config.yaml
n_layer: 8
norm_place: "pre"
positions: "learned"
init: "normal"
init_std_qkv: 0.0194
init_std_down: 0.00486
beta1: 0.95
warmup_steps: 200
decay_shape: "linear"
final_lr_fraction: 0.05
Each number is 128 + 32 x the weight over its row's rms, rounded and kept within 0 to 255. Layers, rows and columns count from 0. The size above them is the row's rms in percent of the matrix's.

# layer 3 attention query, 256x256, rms 0.0763, rows 0-26, columns 128-255
size [ 89  88  95  83  85  88  89  91  89 101  89  83  89  89  86  83  90  96  85  89  88  92  86  89 107  87  94]
[[123 104 122  92  86 144  93  75 115  92 156 164  68 159 171  99 131 176 135 101 121 153 176 180 127  91 120 109 145 143 168  92 164 110 137 145  90 141 141 138 153 207 141 133 164 109  79 101 172  11 160 108 119 152 123 126  85 114 149 137 202 156 135 126 134 121 131 114 143 155  86  85  88 206  81  76 122 119 148 101 130  85  89  78  88 123 148 160 120 164  75 143 164  86 153 126  96  92 159 129 112  94 110  98 175 135 128 114  77 143 148 143 155 159 153 100 132 145  94 103 158 186 133 140 153  86 129 138]
 [175 130 180  84 162 151 171  71  94 124 109  97 115  85 162 157  44  91 181 104  95  68 118 130 110 163 187 147 155 178 136 120 164 110 137 104 164 110 135 136 136 140 135 150 141 111 155 153 142  82 196 103 151 119  66  98 199 138 102 136  94  99 154  65 132  80 130 160 109  52 111 103 132  88 148 158 140 138  90 203 111 158  71 163 115 136 127 113  99  98 112  88 162 163 115 108 121 116 110 160  96 119  91  95 133  26 108 121 199 127 191 160 129 172 131  50 157 112 106  58  64 156 123 112 129 172 121 133]
 [120 103 140 151 130 101 107 141 136 167 160 119 123 122 106 171 132 128 107 113 168  95 166 163 182 109 155 140 149  91 169 165  83  75 155  93 133 148 160  95 159 131 176 149  96 153 114 165 155 161 117 127  89  88 125 140 143 117 112  63 178  98 137 146 134 139 126 100 160 182 137 149 158 124 158  94 139 127  84  87 176 122 122 136 133 139 162  84 113 140 123 100 116 130 205 182  59 179 155 143 210 132 164 134 131  88  60 130 109  92 151 146  92 101 115 107 126 116 145 122  92 111 100 115 111 119 110 142]
 [175 199 145 128  97  95 142  68 185 189 169 109 135  94 139  95  87 163 137 103 111 158 140  77 114 124 226 130 140 185 106 139 165 171 100 130  85 116 123 122  83  75  74 130 119  67 156 162 130 144 156 150 189 123 153 145 152  58 111 114 176 163 116 163 139 119 161 130 117 128 105 131  86 117 108 109 166 191 123 171 125 102 138 123 130  98 156 135 144 123 111  89 129 119 129 147 119 117 153 159 144 113 114 119 127  87 139 102 134 166 152 137 107  79  97 170 108 105  78 137 135 138 125 167  91  76 141 180]
 [161 154 152  92 113 150 177 162 144 157 126 101 124  90 135 193 111 112 106 148 126 130 112 146 221 157 146  90 111 154 107 103 134  82 121 151 172 146 112 102 122 163 117 104 104 121 139 120 205 106 116 133 121 132 138 156 131 140  23 152 174  90  87 131 124 124 144  83 155  79 134 159 147 128 138 151 134 167  96 132 110  84 105 147  79 127 157 129 176 204 160  74 111 175 109  97 135 129 140  73 135 189 116 136 133 158 122 102 135 159 116 145 179 182 124 101  92 116  98 200 167 142 178  88 109 151 166  96]
 [103 128 168 148 152 125 152 116 153 154  98 185 121 117 103 154  81 159 173 166 142 129 175 157 146 122  88 162 154 146 158 102 155 120  58 135 140 137 201 169 128  95 160 127 143 150 120 160  99 120 139 178 138  75  80 130 129  98 149  82 144 139 129 114 121 198 161 147 109 157  98 180 152  96 160 198  73  96 116 140 111 150 123 108 161 128 145 105 104 117 144 141 150 197 191 142  95 112 124 124 150 106 134  97 109 145 133 190 170 173 206  84  88 108  69 107 101 108  81 144  82 146 107 154  71 134 150 190]
 [122 131  56 151  47 168 144 147  85  86 176  72 152 151 136  95 152 134 153 146 122 155 143 151 144  68  80  80 131  95 102 148  91 146 151 144  78 106 116 202 149 198  83 145 151 109 126 158  69  81 146 129 104 148 118 119 129 120 155 147 130 137 116  71 107 123 131 122  81 143 102 139 180 101 129  94  95 127 161 146 190 140 125 132 137  94 141 158 127 129 120 106 182 138 124 129 116 134 125 121 131 154  94 112 192 109 101 111 155 119 148 168 136  74 119 132 145 136 137 167  83 121  89 126 111 142  98 112]
 [134 176 110 114  98 101 126 162 117 134 155  82 118 130 118  50 144 112 108 106  85 185 146 125 138 184 122 148 120 157 177 146 153 133  87  64 163 167 157  83 171 121 131 136 126 191  96 138 125 150 103 108 105 123 145 159 110 136 157 124 108 162 186 103 119 177  94 152  85 125 162 170 132 142  89  90 180 184 121  72 101 126 147 170 129 135 130 137 156 184 151 120 109 184 139  64  87 104 141 141  98  79 123 110 187  92  96 146  87  91 117 134  89  82 118 151 112 111 112 115 161 107 143 104 133 102 117 111]
 [169 122 128 122 159 112  77 149 160 148 169 155  66 136 180 112 130 146 128  95 181  79 113 139 174  61 112 188 133 106 120 106 108 132 137 112 102 156 104 119 127 137 133  99 168  68 134 107 130 138  81 144 127 173 146 113 122 164 171  93 135 100 120 115 129  73 155  80 177 136 101 167 115 129 157  88 175 112 144 146 125 115 111 124 134 120 108 105 199 186  99 142 130 124 159 109 151 132 122 138 195 132 147 125 149  94 167 110 144 134  95 114 124 113 110 131 142 183 142 108 162 146  87 139 141  63 106 109]
 [ 87 134 108 127  90 143 123 179 175  94 156 100 161 155 130 123  97  96  81 108 137 133 113 145  92 108 132 177 128 150 130 178 185 104 118 134  85 100  99 120 141 121 139 128 128  87 174 153 156 155 110 141 109 122  63 123 123 105 137 151 105 115 122 158 112 165 167 125 131 172 106  79  90 162 132 137 107  94  97 118  56 168 142  70 113 164  92 163 224 116 113 199 115 129 123 131 150 111 128 131  65 120 108 181 158 143 122  78 111 136 117  68 174 140 123 168  93 102 149 127 174 129 180 206 166  49 123 147]
 [164 127 120 161 166 147 119 152 204 146 156 122 114 113 153  69  90 149 127 150 108 181  86  93 119 133 184 116  80 163 153 144 117  80 101 153 153 149 108  95 102  96 142 171 173 139  93 177 176 172  60  73 132 109  78 131  88 166 101  92  81  83 155 146 168 139 141  86 161 138 131 111 184 175 148  63 121 178 124 172 139 107 147 171 128 141 127 113 157 141 113 161 100 119 149 136 132 113  93  89 173 140  67  80  88 101 171 138 108 119 113 201 132 146  64 175 103  99 146 116 145 110 139 201 109 132 120 132]
 [124 112 181  74 118  60  79 108 148 114 109 141 196 109 122  87  66 147 144 116  68 188 120  95 146 122 106 131 147 132  92  99 140 123 104 154 130 130 110 145 179  95 165 117 136 155 149 120 141  54 140  92 140 116 136  90 178 144  88 154 172 126 178 121 142 153 143 186 162 152 131 137 165 129 105 130 122  94 125  96 198  80  74 108 115 121 106 103 128 142 134 120 153 156 112 117  82 102  74 153 117 161 136 109 167 131  98 107 134 152 126 126 172  88  83 143 168 123 111 108  77  61 149 143 139 119 144 138]
 [160 118 153  69  76 132 133  62  95 134 124 136 104 153 124 155 179 119 168 156 136 120 150 132 121 131 151  68 148 124 120 116 130  99 118 127 124  65 168 144 175 171 126 179 180 170 138  94 110 113 143  79 109 131 153  72 164 109 124 145 135 142  76 113 114 101 128 102 178 136  98 123 207 111 112 142 122 169 167 112 103  90 144 113  80 146  92 177  94 172 110 116 113 116 144 174 126 177 149 133 123 174  97  84 199 151 122 140 136 153 148 137  84 174 131 147 118 200  67 107  93  95  98  80 121 158  98 161]
 [118 155 108 150 119 126  99 143 121 162 133 115 142 137 119 120 147 135 124  90 122 142 139 131 173 110 134 156 117  91 104 174 181 135 162 132 131 111 141 167 165 110 107  90 140 105 125 145 156  72 180 127 161 158  93  97 160  63 150 142 156 105 154 121 105 139 131 145 133 138  86 106 104  97 129 163 132 131  57 156 138 154 150 133 117 128 176 175  99  93 128 118 131 137 144 177 146 119  92 184 111  91  95 105 154 171  88 134  96 145 121 127 159 138  95 144 119 142  96 156 159 168 109 108  94 183 197 158]
 [107 178 119 148 150 128 112 107 107 124 128 110 122  82 129 104 112  65 144 117 153 162  93  89 129 160 146 177 104  96 185  84 118  89  78 177 171 151 127 124 116 131 147 182 115 137 153 125 138 118 103 158 126 106 107 123 155  68 150  83 133 114 153 136 152 184 154 121 163 172 130 123 164 191 137  96 160 150 158 203 165  38 144 112  76 142 131 143  47 112 194 118  90 141 128 173  72 109 230 129 148 142 102  99 144 165 108  96 164 172 172 182 138 126 118 185 133 166 189 125 173 129 103 127 131 130  22  89]
 [115 139 160  90 135 128 130 170 143 123 141 143 166 142 156 112 166 146 156 150 121 113 153 113 155 126 116  94 114 111 123 161 131 171 131  92 125 107 139 160 140 164 121 124 194 145 164 123 134 179 130 116  72 134 168 155  92 142 130  75 122 174 184 167 109 102 140  86  73 128 135 142 152 185  73 131  62  77 188 125  60 163 126 125 130 129 114  84 119 135 130 146 150 139 113  83 129 180 142 143  60 121 161 162 166 135 178 131 135  81 181 161  99  64 150 100 130 161  79 125 142 154 158 112 109 169 102 130]
 [142 104 146 102 127  90 104 111 141 136 180  76 141 160  93 157 172 148  99  87 106  81 171 126 174 114 160  91 134 123 123 113  77 124 182  92 111 144 180 159 145 108 105 146 124 165 192 148 153  73 108  69 153 171  97 114  89 114 145 110 137 207 144 150 133 177  98 170 121 177 140 107 147 223 169 146 140 118 145 147  90  68 156 122 109 105 134  99  83 121 117 150 111 121 114 134 139 160 142 125 163 101 177 107  92 143  66 110 124 125 136  95  67 107 181  83 144 128 170 156 114 110 120 173 111 117 191 102]
 [ 92 164  85 131 128 142 119 130 140  74 120 145 136 173  96 163 111  99 148 171  72 120 128 155 167 110 159 160 119 122 175 137 111 134 134  64 122 164 141 149 121 170 105 127 161 114 122 120  97 149 197 100 130 210 177 138 124 135 107 119 117  96 132 109 107  68 106 132 153  77 121 178 155 124  60 125 168 139 137 215 166 160 122  96 139 101 109 130  87 145 208  84 110 143 137  95 110 172 164 149  98 119 118 109 114 127 169 163 118 164 145 165 105  82 113 123 127 134 131 113 190 100 149 117 113  84 111  52]
 [105 155  90 111 172  82  96 114 123 164 137 137 107 135 188 149 136 122  60 187  89  89 132  92 145 118 129 144 149 104  73  89  81 117 134  49 163 156 137 115  75 156 110 174 196 128 157 149 138 183 156 115 138 131  97 141 150 113  98  84  81 162  69 132 118 102  75 163 168 120  64 164  97  83  69 112 173 173 140 131 102 169 108 145  95 145 107 170 172 183 117 150 155 145  90 102 141  95 116  89 108 151  64 182  59 137 127  65 158 127  79  83 113  97 125  99 124 179 167 103 117  98 152 171 156 145 145 137]
 [115  57 138  79 132 144 177 110 110 105 142 175 123 121 140 113 182  96 124  88 119 136 159 183 117 165  89 110 114 156  96 156 127 165  59 150  79  75 164 156 126 128  93 167 121 112 137 140 133 136  86 142 172 142 101  85 110  90  85 137 178 167 113  96  92 122  93  91  76 164 134 131 155 125 144 130 148 115 106  94 123 131 162 111 155 109 130  95 192 111 130  92  92 146 154  81 118  87 107  60 141 159 102 131 135  45 163 131 144 125 111 135 169 133  86 193 104 118 138  91 165 119 139 204 128 107 158 195]
 [159 139  88 126 111 162  59 146 127 131 174  86 141  63  77 130  85 155 152  87 125 147  63 212  98 107  78 127 131 131 132 143 119 169  72 138 116 115 123 184 102 111 154 154 129 115 166 152 102 163 169 164 182 152 108 156 106 187 180 143 143 116 155 109 163 120 103 139  90  83 171  86 142 134 140 187 171  94 110 158 135 159 108 134 138 109  64 136 184 116 127 175 154 124  70 107 158 108 110 147 109 126 112 122 135 129 139 119 120 119  85 141 148 103 131 110 212 139 137 160  86 171 206 132  71 113 151  95]
 [121 173 134 157 114  68 118 122  73 149 160 122 131 135 164 130 106 152 156 142 137 110 104  77 141 104 106 113 125 100 167 195  74  47 164 132  76 140 110 110 172 189 127 116  90  97 159  94 118 112 141 140 139 162 129 151 159 138 123 147 110 142 165 150 136  57 147 152 110 129 150 163 106 103 120 134 165 104 157 128 101 126 108 128 141 183 110 167 140 130 105  97 148 128  92  97 134  77 163 115 133 123 146 105 144  99 187 150 117  56 125 149 124 127 145 148 134 164 149 100  90 158 167 158 120 182  98  90]
 [126 152 107 185 101 136 137 152 135  93 104 114 137  81 114 115 163 194 115 108  83 146  69 158 128 153  85 119 155 129 146 147 134 125  91 180  86 180 168 118 128 118  81  77 151 146 174 135 110 123 166  98 169 116 153 132 165  94 120 131 108 134 100 157 132 141 138 114 173 147 107 165 119 159 122 144 160 143  58 150 139 128 144 128 117  82 162 147  98 120 176 106 181  84  69  90 101 189 122 158 153 146 110  98 105  67 107 170 162  68 158 108  95 190 106 119  68  17 114  91  93 137 209 144 106 158 117 133]
 [180  82 112  48 113 117  91  83 148  81 183 141 144 142 109 191 178 143  53 109 122 120 118 127  99  72 147  91 123 125 108  35 139 108 150 112 131  95 148  74 127  79 118  83 135 142 103 135 196  83  70 111 152 144 114 113 146 144 117 114 152 110 132 116  54 163 119 139 116 160 131  89 152 139 143 132 105 125 110 144 129 116 138 102  92 170 126 143  99  95 134 168 132 136 141 136 114  51 156 129  55 223  89 128 142 106 185 127 193 130 127  92  74 147 172 179 111 108 157  99 133 135 142 115 145 104 128 171]
 [103 125 152  88 133 131 143 125 170 101 155  87 117 125 214 142 145 115 136 109 105 162 153 194 161 103 143 161 107 148 156 157 208  89  96 109 188 110  93 125 161 170 137 151  78 201 139 133 199 127  95 154 173 218 122 101 117 106 105 108 123  99 112 103 169  63 129 153 115 148 109  68 114 125 122 167 107 112 151 133 127 151 155  93 116 125 115 144 174 162 119 127 164  94 120 120  98 114 122 170 114  92 151 118 130 176 121 141 119 140  82 122 189 130 141  90 123 172 139 173 141 159 138 151  72 110 117 136]
 [170 150 146 160 172  79 126 151 119 108  68 117  99 116 187 132  93 138 177 119 147 115 106 164 110 139  97  81 130 133 143  72 151 153  64 114 164  92 150  89 117 131 130 127 129 123 174 142 148 118  92 138 129 122 132 195 136 156  99 160 145 167 160 117  93 111 182 111 185 148 155 103 133  24 172 144 150 183 137 194 189 108 154  98 124 152  76 184 155 158 107  54 123 151 171 138 127 111 134  90 146 104 102  92 173 101 145 166 187  94 113 210 138 118 187  95  67 112 159  75 123 157 101 106 141 109  99 100]
 [138 187 107 119 165 146 117 118 130 140 107 145 104  96 140 130 140 124 104 206 125 112 136 124 127 117 168  91  87 131 126 162 117 113 147 163 128  98 162 111 116 154  95 149 127 103 108 155 169 131  99 160 127 198 179 111 129 213 100  95 110  79 106 122 126 111 201 130 115 155 128 138 138  79 123 157 139 120 119  88 133 117 124 162 121 110 101 120  70 100 115 128 132 139 103 158 174 140 137 159 147 132 126 192 117 160 183 172 131 191 115 110  83 133 132 121  92 130  94 194 191 154 123  79  91 105 148 142]]
# layer 3 attention key, 256x256, rms 0.0775, rows 0-26, columns 128-255
size [ 92  94  99  87  96  97  95 100  98 102  91  85  94  93  89  92  95 106  89  96  92  98  90  97 107  95  95]
[[101 141 123 135 140 110 129  87  73 184 146  82 135 157 118 143 124 154 127  63 159 129 122 132 122 120  94 139 116 126 160 120 117 156  65 113 143 186 147 233 160 145 107 131 129 108 173 146 120 123  92 156 137 116 103 108 132 128 110  96  89 154 119 105 156 205  75 142 155 126 126 170  98  97 186 130 128 142 123  86 100 173 145 167 151  90 135  62  81  93 150 134 171 132 129 126 141 192  92 121 129 138 124 201  95 131  44  85 123 160 101 130 135 145 111 143  59 135 143  94  87 121 181 193 106  70 141 150]
 [147 185 128 126 160 112 119 117 140  84 120 125 149 163 215  99 165 137 112 167  98  75 124 160 163 106 146 123 138  96 149  91 163 164 128 173 140 126  70 109 135  79 129 152  84 113 145 104 137 107 104  86 163 185 134 149 164 142 127 116 200 107 111 136 116 102 164 147 115 163 125  82 161 180 130  99 137 122 114 129 124 148 178 144 130 145 107 154 112  62 124 116 108  58 147 164 109 170 155 131 151 180 126  88 178 143  68 102 171 139 102 163 120  99 152  59  85  84 100 105 185  69  93 163 121 115  98 146]
 [134 134 147 148  99 117  89 134 150 106 210 197 174 130  55 100 114  97 129 115  94 105 100 131 185 190 175 105 147 143 189  95 126 124 125  74 109 125 127 142 146  46 129  74 159 140 144  57 107 133  75  95 113 109 181 161 165 117 113 136 171  79 117 136  77 133 150 150 134  98 134 145 127 134  86 125  98  75 108 188 182 125 127 147 102 121 152 133 145 136 133 106 111 178 139 141 121 169 153 163  86 149 144 110 136 128 132 134  61 202 157 129  94 111 148  83 145 146 102 120 140  42 147 116 147  79 110 116]
 [ 81 112 144 177 186  93 163 158 102 147 155 158 168 162 135 122 128 122  73 140 123 132 175  99 137 123  80 202 137 152 142 130 147 152 118 193  83 120 132 104 164 149 150 103 121 121  99 112 149 152 152 117 154 136  94 156 111  78 119 125 113 145 140  73 138 150 123 101 107 107 100  87 145 181 131 168 204 133 162 101 155 114 105 109 130 140 105 150  60 167 139  88 165 107 164  76  63 158  82 194 137 108 149 126 116 130  91 142 101 151 108 135 165  90 145 169 110 127  90 134  59  91 161  94 134 169 135  93]
 [ 75  98 152 116 173 133 147  96 168 112  78 115  91 147 147 113 143 144 124 113  90 110 125 152 155 125 137 198 113 100 164  85 149 104 192 130 126 185 132 127 128 115 163 118 108 152  90 107 121 120 153 124 128 166 175 146 121  73 161 136  85 185 143 103 117 171 116 120  81 146 103 140  89  91 199 169 137 130  94  66 102 152 120 146  69 122 117  90 146 137 110 126 130 139 130  96  91 100 130 137 154 101 174 115 132 118 158 126 105  83 112 137  68  41  73 174 107 134 192 152 145 173  91 135  51 147 134 113]
 [169 112 139 127 130 101 146 110 143 135 158 186  69 178 110  63  81 154  94 105  76 147 131  83 125 111 176  66 107 147 123 134  91 181 108 126 120 119 110 124 116 157 138  94  90 124 150  61  76 158  56  69 117  97 102 105 160 133 141 143 142 133 137 136 127  94 132 181 180  97 164  90 121  98 130  79 113 160 162 136 179  60 213  90 185 147 140 159 115 154 107 111 113  91  84 123  42 150  88 128 134 106 129 136  54 152 110 144 129 152 116 114 113 112  75 121 154 112 182  83 193  89 148 125 138  62  71 115]
 [136  91 143 187 123 108  98  94  99 128 156 142 131 159 119 141 211  87 149 145 162 139 158 143 203 133 155 173 188  66 180 142 167 164  77 102  80 125 158 152 132  61 122 139 127 125 125 128 136 128 117 143 135  87 196  69 125 113 115 129 167 140 150 190 117  69 147 142 139 147 128 117 138 169 142 147  83 158  71 177 144 158 102 102 154 127 153 157  77 127 104 173 135 112 178 167 115 148 110 103  85 117 125 155 105 137 169  97  72 167 168 152 181 144 133 158 129 116  91 154  90 130 174 146 167  56  79  86]
 [154 149  80 135  49 166 104 155 111 118 168 117 144 133 161 103 129 176 116  58 113 183 171 171 128  92 139  90 122 122 134  87 128 147 166 147 141 112 168  77  92 146 164 129 145 149 106 181  71 186  92  90 136  82  66 115  97 151 107  80 125 108 121 176 105 146 151 140 114  80 146 117  73 109 114  96  68  92 113 194  99 192 144 124 145 122  61 170 121 166 156  88 115 133 125 212 138 104  92 170 149 109 113 110 129 123 147  45  98 143 165 135  95  83  79 129 127 139 147  88 144  94 143 100 123 119 190  89]
 [ 97  66 112 136 113 103 113 145 117 118 164 113  66  78  65 109 131 132 170  80 161 133 147 140  75 120  67 149 157 138 137 151 150 157 176  46 136 121  81 174 171 111 171 126 126 126 190 148  97  90 106  89  86 109 172 108 123 137 136 146 118 143 137  61  97 147  66 201 100 162 111  94 192 117 179 153 155 124 157 124 120 124  68 140 149  75 135 147  95  87 150 122 154 113 117 112 143 142 164 171 114 113 103  98 102 168 144 120 163 138 188 140  90 165 157 100  97  86 145 158 116 117 112 130 106 124  64 191]
 [147 142 163 146 111 129 164 115 128 178  79 174  90 108 158 143  86 103 213 154 106 134 114 165 142 154  87 123  97 179 153 182 132 128 126 173 133 111 116 124  82 158 114 149 161 179 184 161 118 174 143 136  77 141 141  79 148 123 117 107 133 127  89 115 145  98 141  64 136  65  33 153 145  88 204 195 129 167 152 194  72 104 136 143 137 122 128 137 144 130 102 114 158 145 116 129 151 134 104  97 144 120 125 174  99  69 106 143 159  77 156 104 152 146 133  93 136 117 178 161 122 133 125  71  92 124 165  45]
 [114  62 119 123 104 152 110 133  98 109 140 153 126 138 191 113 110  57 110 111  74 161 111 131 168 141  40 121 128 126 117  99 113 215 163 157  87 139 134 136  90 140 136  78 116 148  93 138 182 176  71 167 113 120  90 153  98 144 131 156 101 150 143  96  99 156 133 141 104 132 143  76 107  70 139 151 126 165  88 127 100 133 114 131  90 126  79 151 167 110 131  93 130 198 104 200 179  95 111 157 128 113 161 132  39  90  97 187 104  74 113 152 153 117  99 170 137 152 147 125  99 123  77  77 146 138 161 134]
 [ 91  38 123  41 174  94 147 144  94 126 123 125  45 176 122 153 107  76  65 152 127  89 162  98 122 123 114 138 119 130 123  44 118 121 171 108  94 162 104 116 162  84 140 158 164  64 119 102  58 139 135  85 124 119 126 234 155 121 124 119  59  87 116 108 145 123 136 123 135 103 175 115 150 128 158 120 175 146 211 111 112 144 147 140  63 159 152 137 119  85 145 138 140  94 140  55 162 141 150  63 121  88 101 192 130 149 104 137 107 133  72 170 116 109 102 102 137 145  74 133 147  88 175 112 114 113  94 159]
 [101 112 152  81 177 165 134 129 187  89 158  69  98 170 148 187 135 124  68 102 106 133 110 132 151 152  99  63 147 113 149 139 164 105  95 130 100 122 175  98 174  85 120 124 157 154 173 137 190  63 120 109 135 155 112 113  92 105 120  84 174 144 122 155 109 150 114  47 101 181 193  72 113 146 132 173 133  73 128 141 167 114 126  96 150 127 152  88 106  91 114 122  85 124 147 176 153 106 176 130 135 182 117 133 121 158  73 115 152 141 128 149  71 126 118 100 137  68 134 153 133 135 126 192 155 103 137 166]
 [120 140 147 124  89 160 133  97 102 135 160 124 147 134  75 145  95  62 227 148 101 135 206 152 168 108 138 118  95 108 109 148 160 143 139 111 132 155 135 169 111 147 106 181 154 185 126 111 138 105 159 122  65  77  90 156 152  70 124 122 130 116  92 141 141  71 107 140 115 193  97  84 142  88 137 137 149 189 150 109 133 170 115  94 120 214 120 154 105 111 161 134 169 119 144 134 134 169 139 148  82 127 137 121 123 173  77  90  97 163 174 140  97 171 136  84 155 116 127  80  65  83 112 145 138 102 117 125]
 [118 156  87 151 106 179 102 121  78  95 123  89  69 156 195 159 136 149 137 132 172 162 109 203 160 184 123 109 152  96 115 132 135 127 115 117  58 159 156 112  93  96 153 127 110  81 143 156 151  76 131 118 142 160 136 108 151 160 148 130  73 147 129 111 185 146 170 147 173 110 135 117 108 147 135 115 117 119 120  58 188 149  87 146 112  73 158 168 164 109 160  85 103 136 179  93 150 140 133 128  87 140  91 134 182 117 121 146 161 112  62 177 121 114 139 151 149 125 136 127  99 149 183  72 113 117 136 154]
 [164  95 175 177 155 149 141 162 141 155 130 126 145  84 184 144  94 164 129  93 145 158  45 148  85 179 101 124 139 156 144 172 149 100 145 135 124 131 102 151 103 164 119 176 120 142 121  98  95 171 100 132 151 138 108  92 115 102 172 115 175  80 142 108 145  43 116 106 165 173 163 145  68  18 114 138 138 181 110 150 134 148  84 121 158 166 129 142 135 148 135 159  67 154  82  81 143 136 135 114 113  70 152 155 125 186 134 134 119  80  89  96 180 177 111 128 151 132  77 121 139 161 123 150 147  89  96 146]
 [174 138 171 132  62 191 115 112 107 129 117 121 111 150 110 136 104 117 184 144 126 174 132 167 132 159 198  95 108 143 142 164 155 169 100 154 155  92 150 164 134  90 113 141 155 106 154 176 105 145 137 127 109 182 141 197 175 127 154 109 130  93 148 155 139 105 132 122 174  60 146 101 167  98 106 161 117 147 150 177 149  97 158 145 143 137 125 115  64 112 165  99 108 207  84 156 164 193 140  92 114 163 123  94 130  98 138 127 130 162 165 143 139  59  92 118  75 126  83  62 117 133 110 150 141 121 148 111]
 [145 119  61 202  93 146 124 105 133 119 143  64 187 119 143 124 134 165  93 137 114 154 122 102 111 131 103  82 200 121 129 127 149  68 136 162 101 148 125 148 107 170 112  77 141 130  66 128 105 162 130  76 137 123 155  90 183 151  47 146 148 133 116 148 130  88 125 144 114 149 159 143 113 109 103 150 170 112 148 112 100 114 131 156  74  81 114 125 119 110  86 169 123 124 123 160 119 115 156 116 193 117 105  80 153 105  86 119 115 138 112 141 119  99 107 102 144 139 163 137 111 148 158 176 164 142  97  98]
 [107 115 141  86 117 113 188  86 187 140 113 150 115 108 166  94 176 180 152  92 160 148 109  54 181 106  76 168 120 151 111 158 144 114 155 129 140 140 150  75  90  65 203 151 175 110 151 149  68 163 126  99 123 180  81 140 188 129 163 154 140 142 106 170 114  96 129 106 132 126 138 139 153 139 117 126 120 194  98 131 115  98  74 179 123  59 156 166 104 119 125 141 143  93 115 109 102  90 124 147 145 123 101  94 152 114 161 182 167  89 152 123 161 191 110 119 144 114 151 120 129  74  86 140 106 140 132 101]
 [102  87 158 101 105  84 105  92 158 108 133 129  94 154 129 140  87 131 146 113 175 109 103 155 131 134 128 211 102 182  89 162 107 119 161  84 147 132  53 106 187 136 130  92  95 123  94 157 189  78 101  79 144 153  91 117 130  95 163  99  77 147 120  95 107 131 109 160  76 167 113  62 148 143 193 156 123 136 140  84 123  94 132 128 147 154  76 168  66 123 151 112 113 148  96 154 113  67 135  98 191 146 102 170 111 170  99 155 131 234 114  94 117 137 165 132 165 116 146 104 158 157  99 182 130 166 131 109]
 [181  76 113 106 139 159 104 143 114  90 127 117 135 110 120 133 124 126 203 194 123 173 171  76 136 149 149 135  94 138  86 123 150 139 112 130  99  52  89 137 148 153 194 139 207 115 138 136 142 173  99 148 127 110  43 157 117 126 175 131 163 112 111  94 148 141 166 140 174 156 117 177 138 133 203 127 177 109 160  90 126 149 151 108 101 104 127 131 181 117 130 139 147 128 110 131 153 159  97  89 146  92  99  86 158 154 163 146 160 118 166 140 148 105 154 132 144 157 115 110  42  85 171  70 133 140 132  74]
 [127 135  96  89 172  97  77 119 112 151  50 100 127  97 117 133 135 167  74  87 160  97 119 102 130 176 196 154 101  99  98  92 166 129 136  95  82 141 134  64 118 112 108 121  95 142 158 123  87 113 132 108 169 175 110 143 115 147 147 146 159  86 153 164 158 181 169 150 116 180 102  99 107  98 134  93 111  85 147 153 140 163 120 124 101  82  85 128 130 105 121 110 148 122 157 141  91 118  90 126 154 113  94 127 186 154 113  73 227 124 162  86 152 124 147 101 170 179 140 149 107 134 124 106 176 133 103 118]
 [ 86  82  81  96  84 181 107 147 135 137  84 109 141 179 146 119 117  93 118 118 185 111 117 125 195  58 154  98  73 162 111 104 120 161 152  96 164  44 138 151  98 175  98  58 192 131  85 186 137 160 105 142 151 177  79 117 136 117 119  96 164  98 117 124 140 171 159 108  89 173  99 124 135 137  77 128 118  79 144 186 172 162 141 119 144 147 148 157 149 143 126 123 103 116 145 146 123 165 168 108 197 160 163 152 154 124  80 101 109  88 151 130  74 107 126 162 110 157  78 172 106 101  97 113 129 167  96 128]
 [ 99 140 113 133  77 153 151  86 111 143 153 110 142 162  99 178 106 151 134 158 118 104 185 154  94 124  79  80 169 100 131 102 125 125 194 118 133  65 128 131 165 141 112  89 132 179 134 102 144 144 135  89 169 169 132  53 108 141 137 116  60  87 173 142 108 151 118  60 166 126  62 135 139 117 172 133 161 141 173  90  85  96 134 108 144 130  98 128 134 132 164 106 148 114 133  57 147 142 177 121 127 192 101 138 160 140 185 169 127 163 117 126 128 143 103 148 139  76 119  87 175  88 113 153 144 156 113 125]
 [112  66 145 133 126  79  67  64 129 158 102 132  97 119 140 105 122 156 136 115 124 151  87 130 107 184  86 117 106 146  94 112 204 160 145 110  99 103  53 140 122 149 156 103 147 139 107 174 160 131 157 135 110 163 141 111 117 107 158 115 132  86  93 102 133 144 178 148 138 137 125 117 114  89 235 164 116 114 163 109  99 194 152 159 109 133 129 103 103 105  94 140 128 163 147  93 109 179 113 179 158 147  59  84 178 118  53  89 149 166 122 145 168 147  82 165 109 130 160 159 137 172  86 153 115 114 117 137]
 [107 136 133 139 118  97 148  98 119 100 157 145 121 134 111 135 119 185 117 223 145  78 110 101 156 120 125 140 175 111  42 110  89 181 128 104 198  97 124 101 146  90 126  80 134 120 139 123 151 147 110  81 158 171 136 145 147 131 141 131 135 153 107 140 155 160 143  90 131 140  77  85  76  86 147 126 109  82 174 132 144 167 108 105 114 120 110 156 115 101  94 160 140 172 137 135 135 144  96 153 166 110  83 124 160 131 131  84 152 163 119 168 119 181 138 147 208 142 129 151 160 123 101  94 153 141 129 164]
 [207 111 157 167 145 178 170 108 134 109  73 108 126  92  94 104 139 112 110 144 130 135  96 163  83 165 179 114 112 154  81 128  84 145 121 112 118  94 126  84 117 147 142 160 115 119 111  83 110  73 130  87 126  95 139  78  70 160 107 125  96 165 138  67 145  84 153 107 115 118  74 150 151  79 119   1 143 125 155  98 172 121 139 103 143 139 152 129  97  98 123 171  99  56 140 149  63  93 144 125 126 159 115  90  97 144 156 142 159  84 148 126 121 171 125 136 140 154 125 125 122  92 154 128 162 111 113 169]]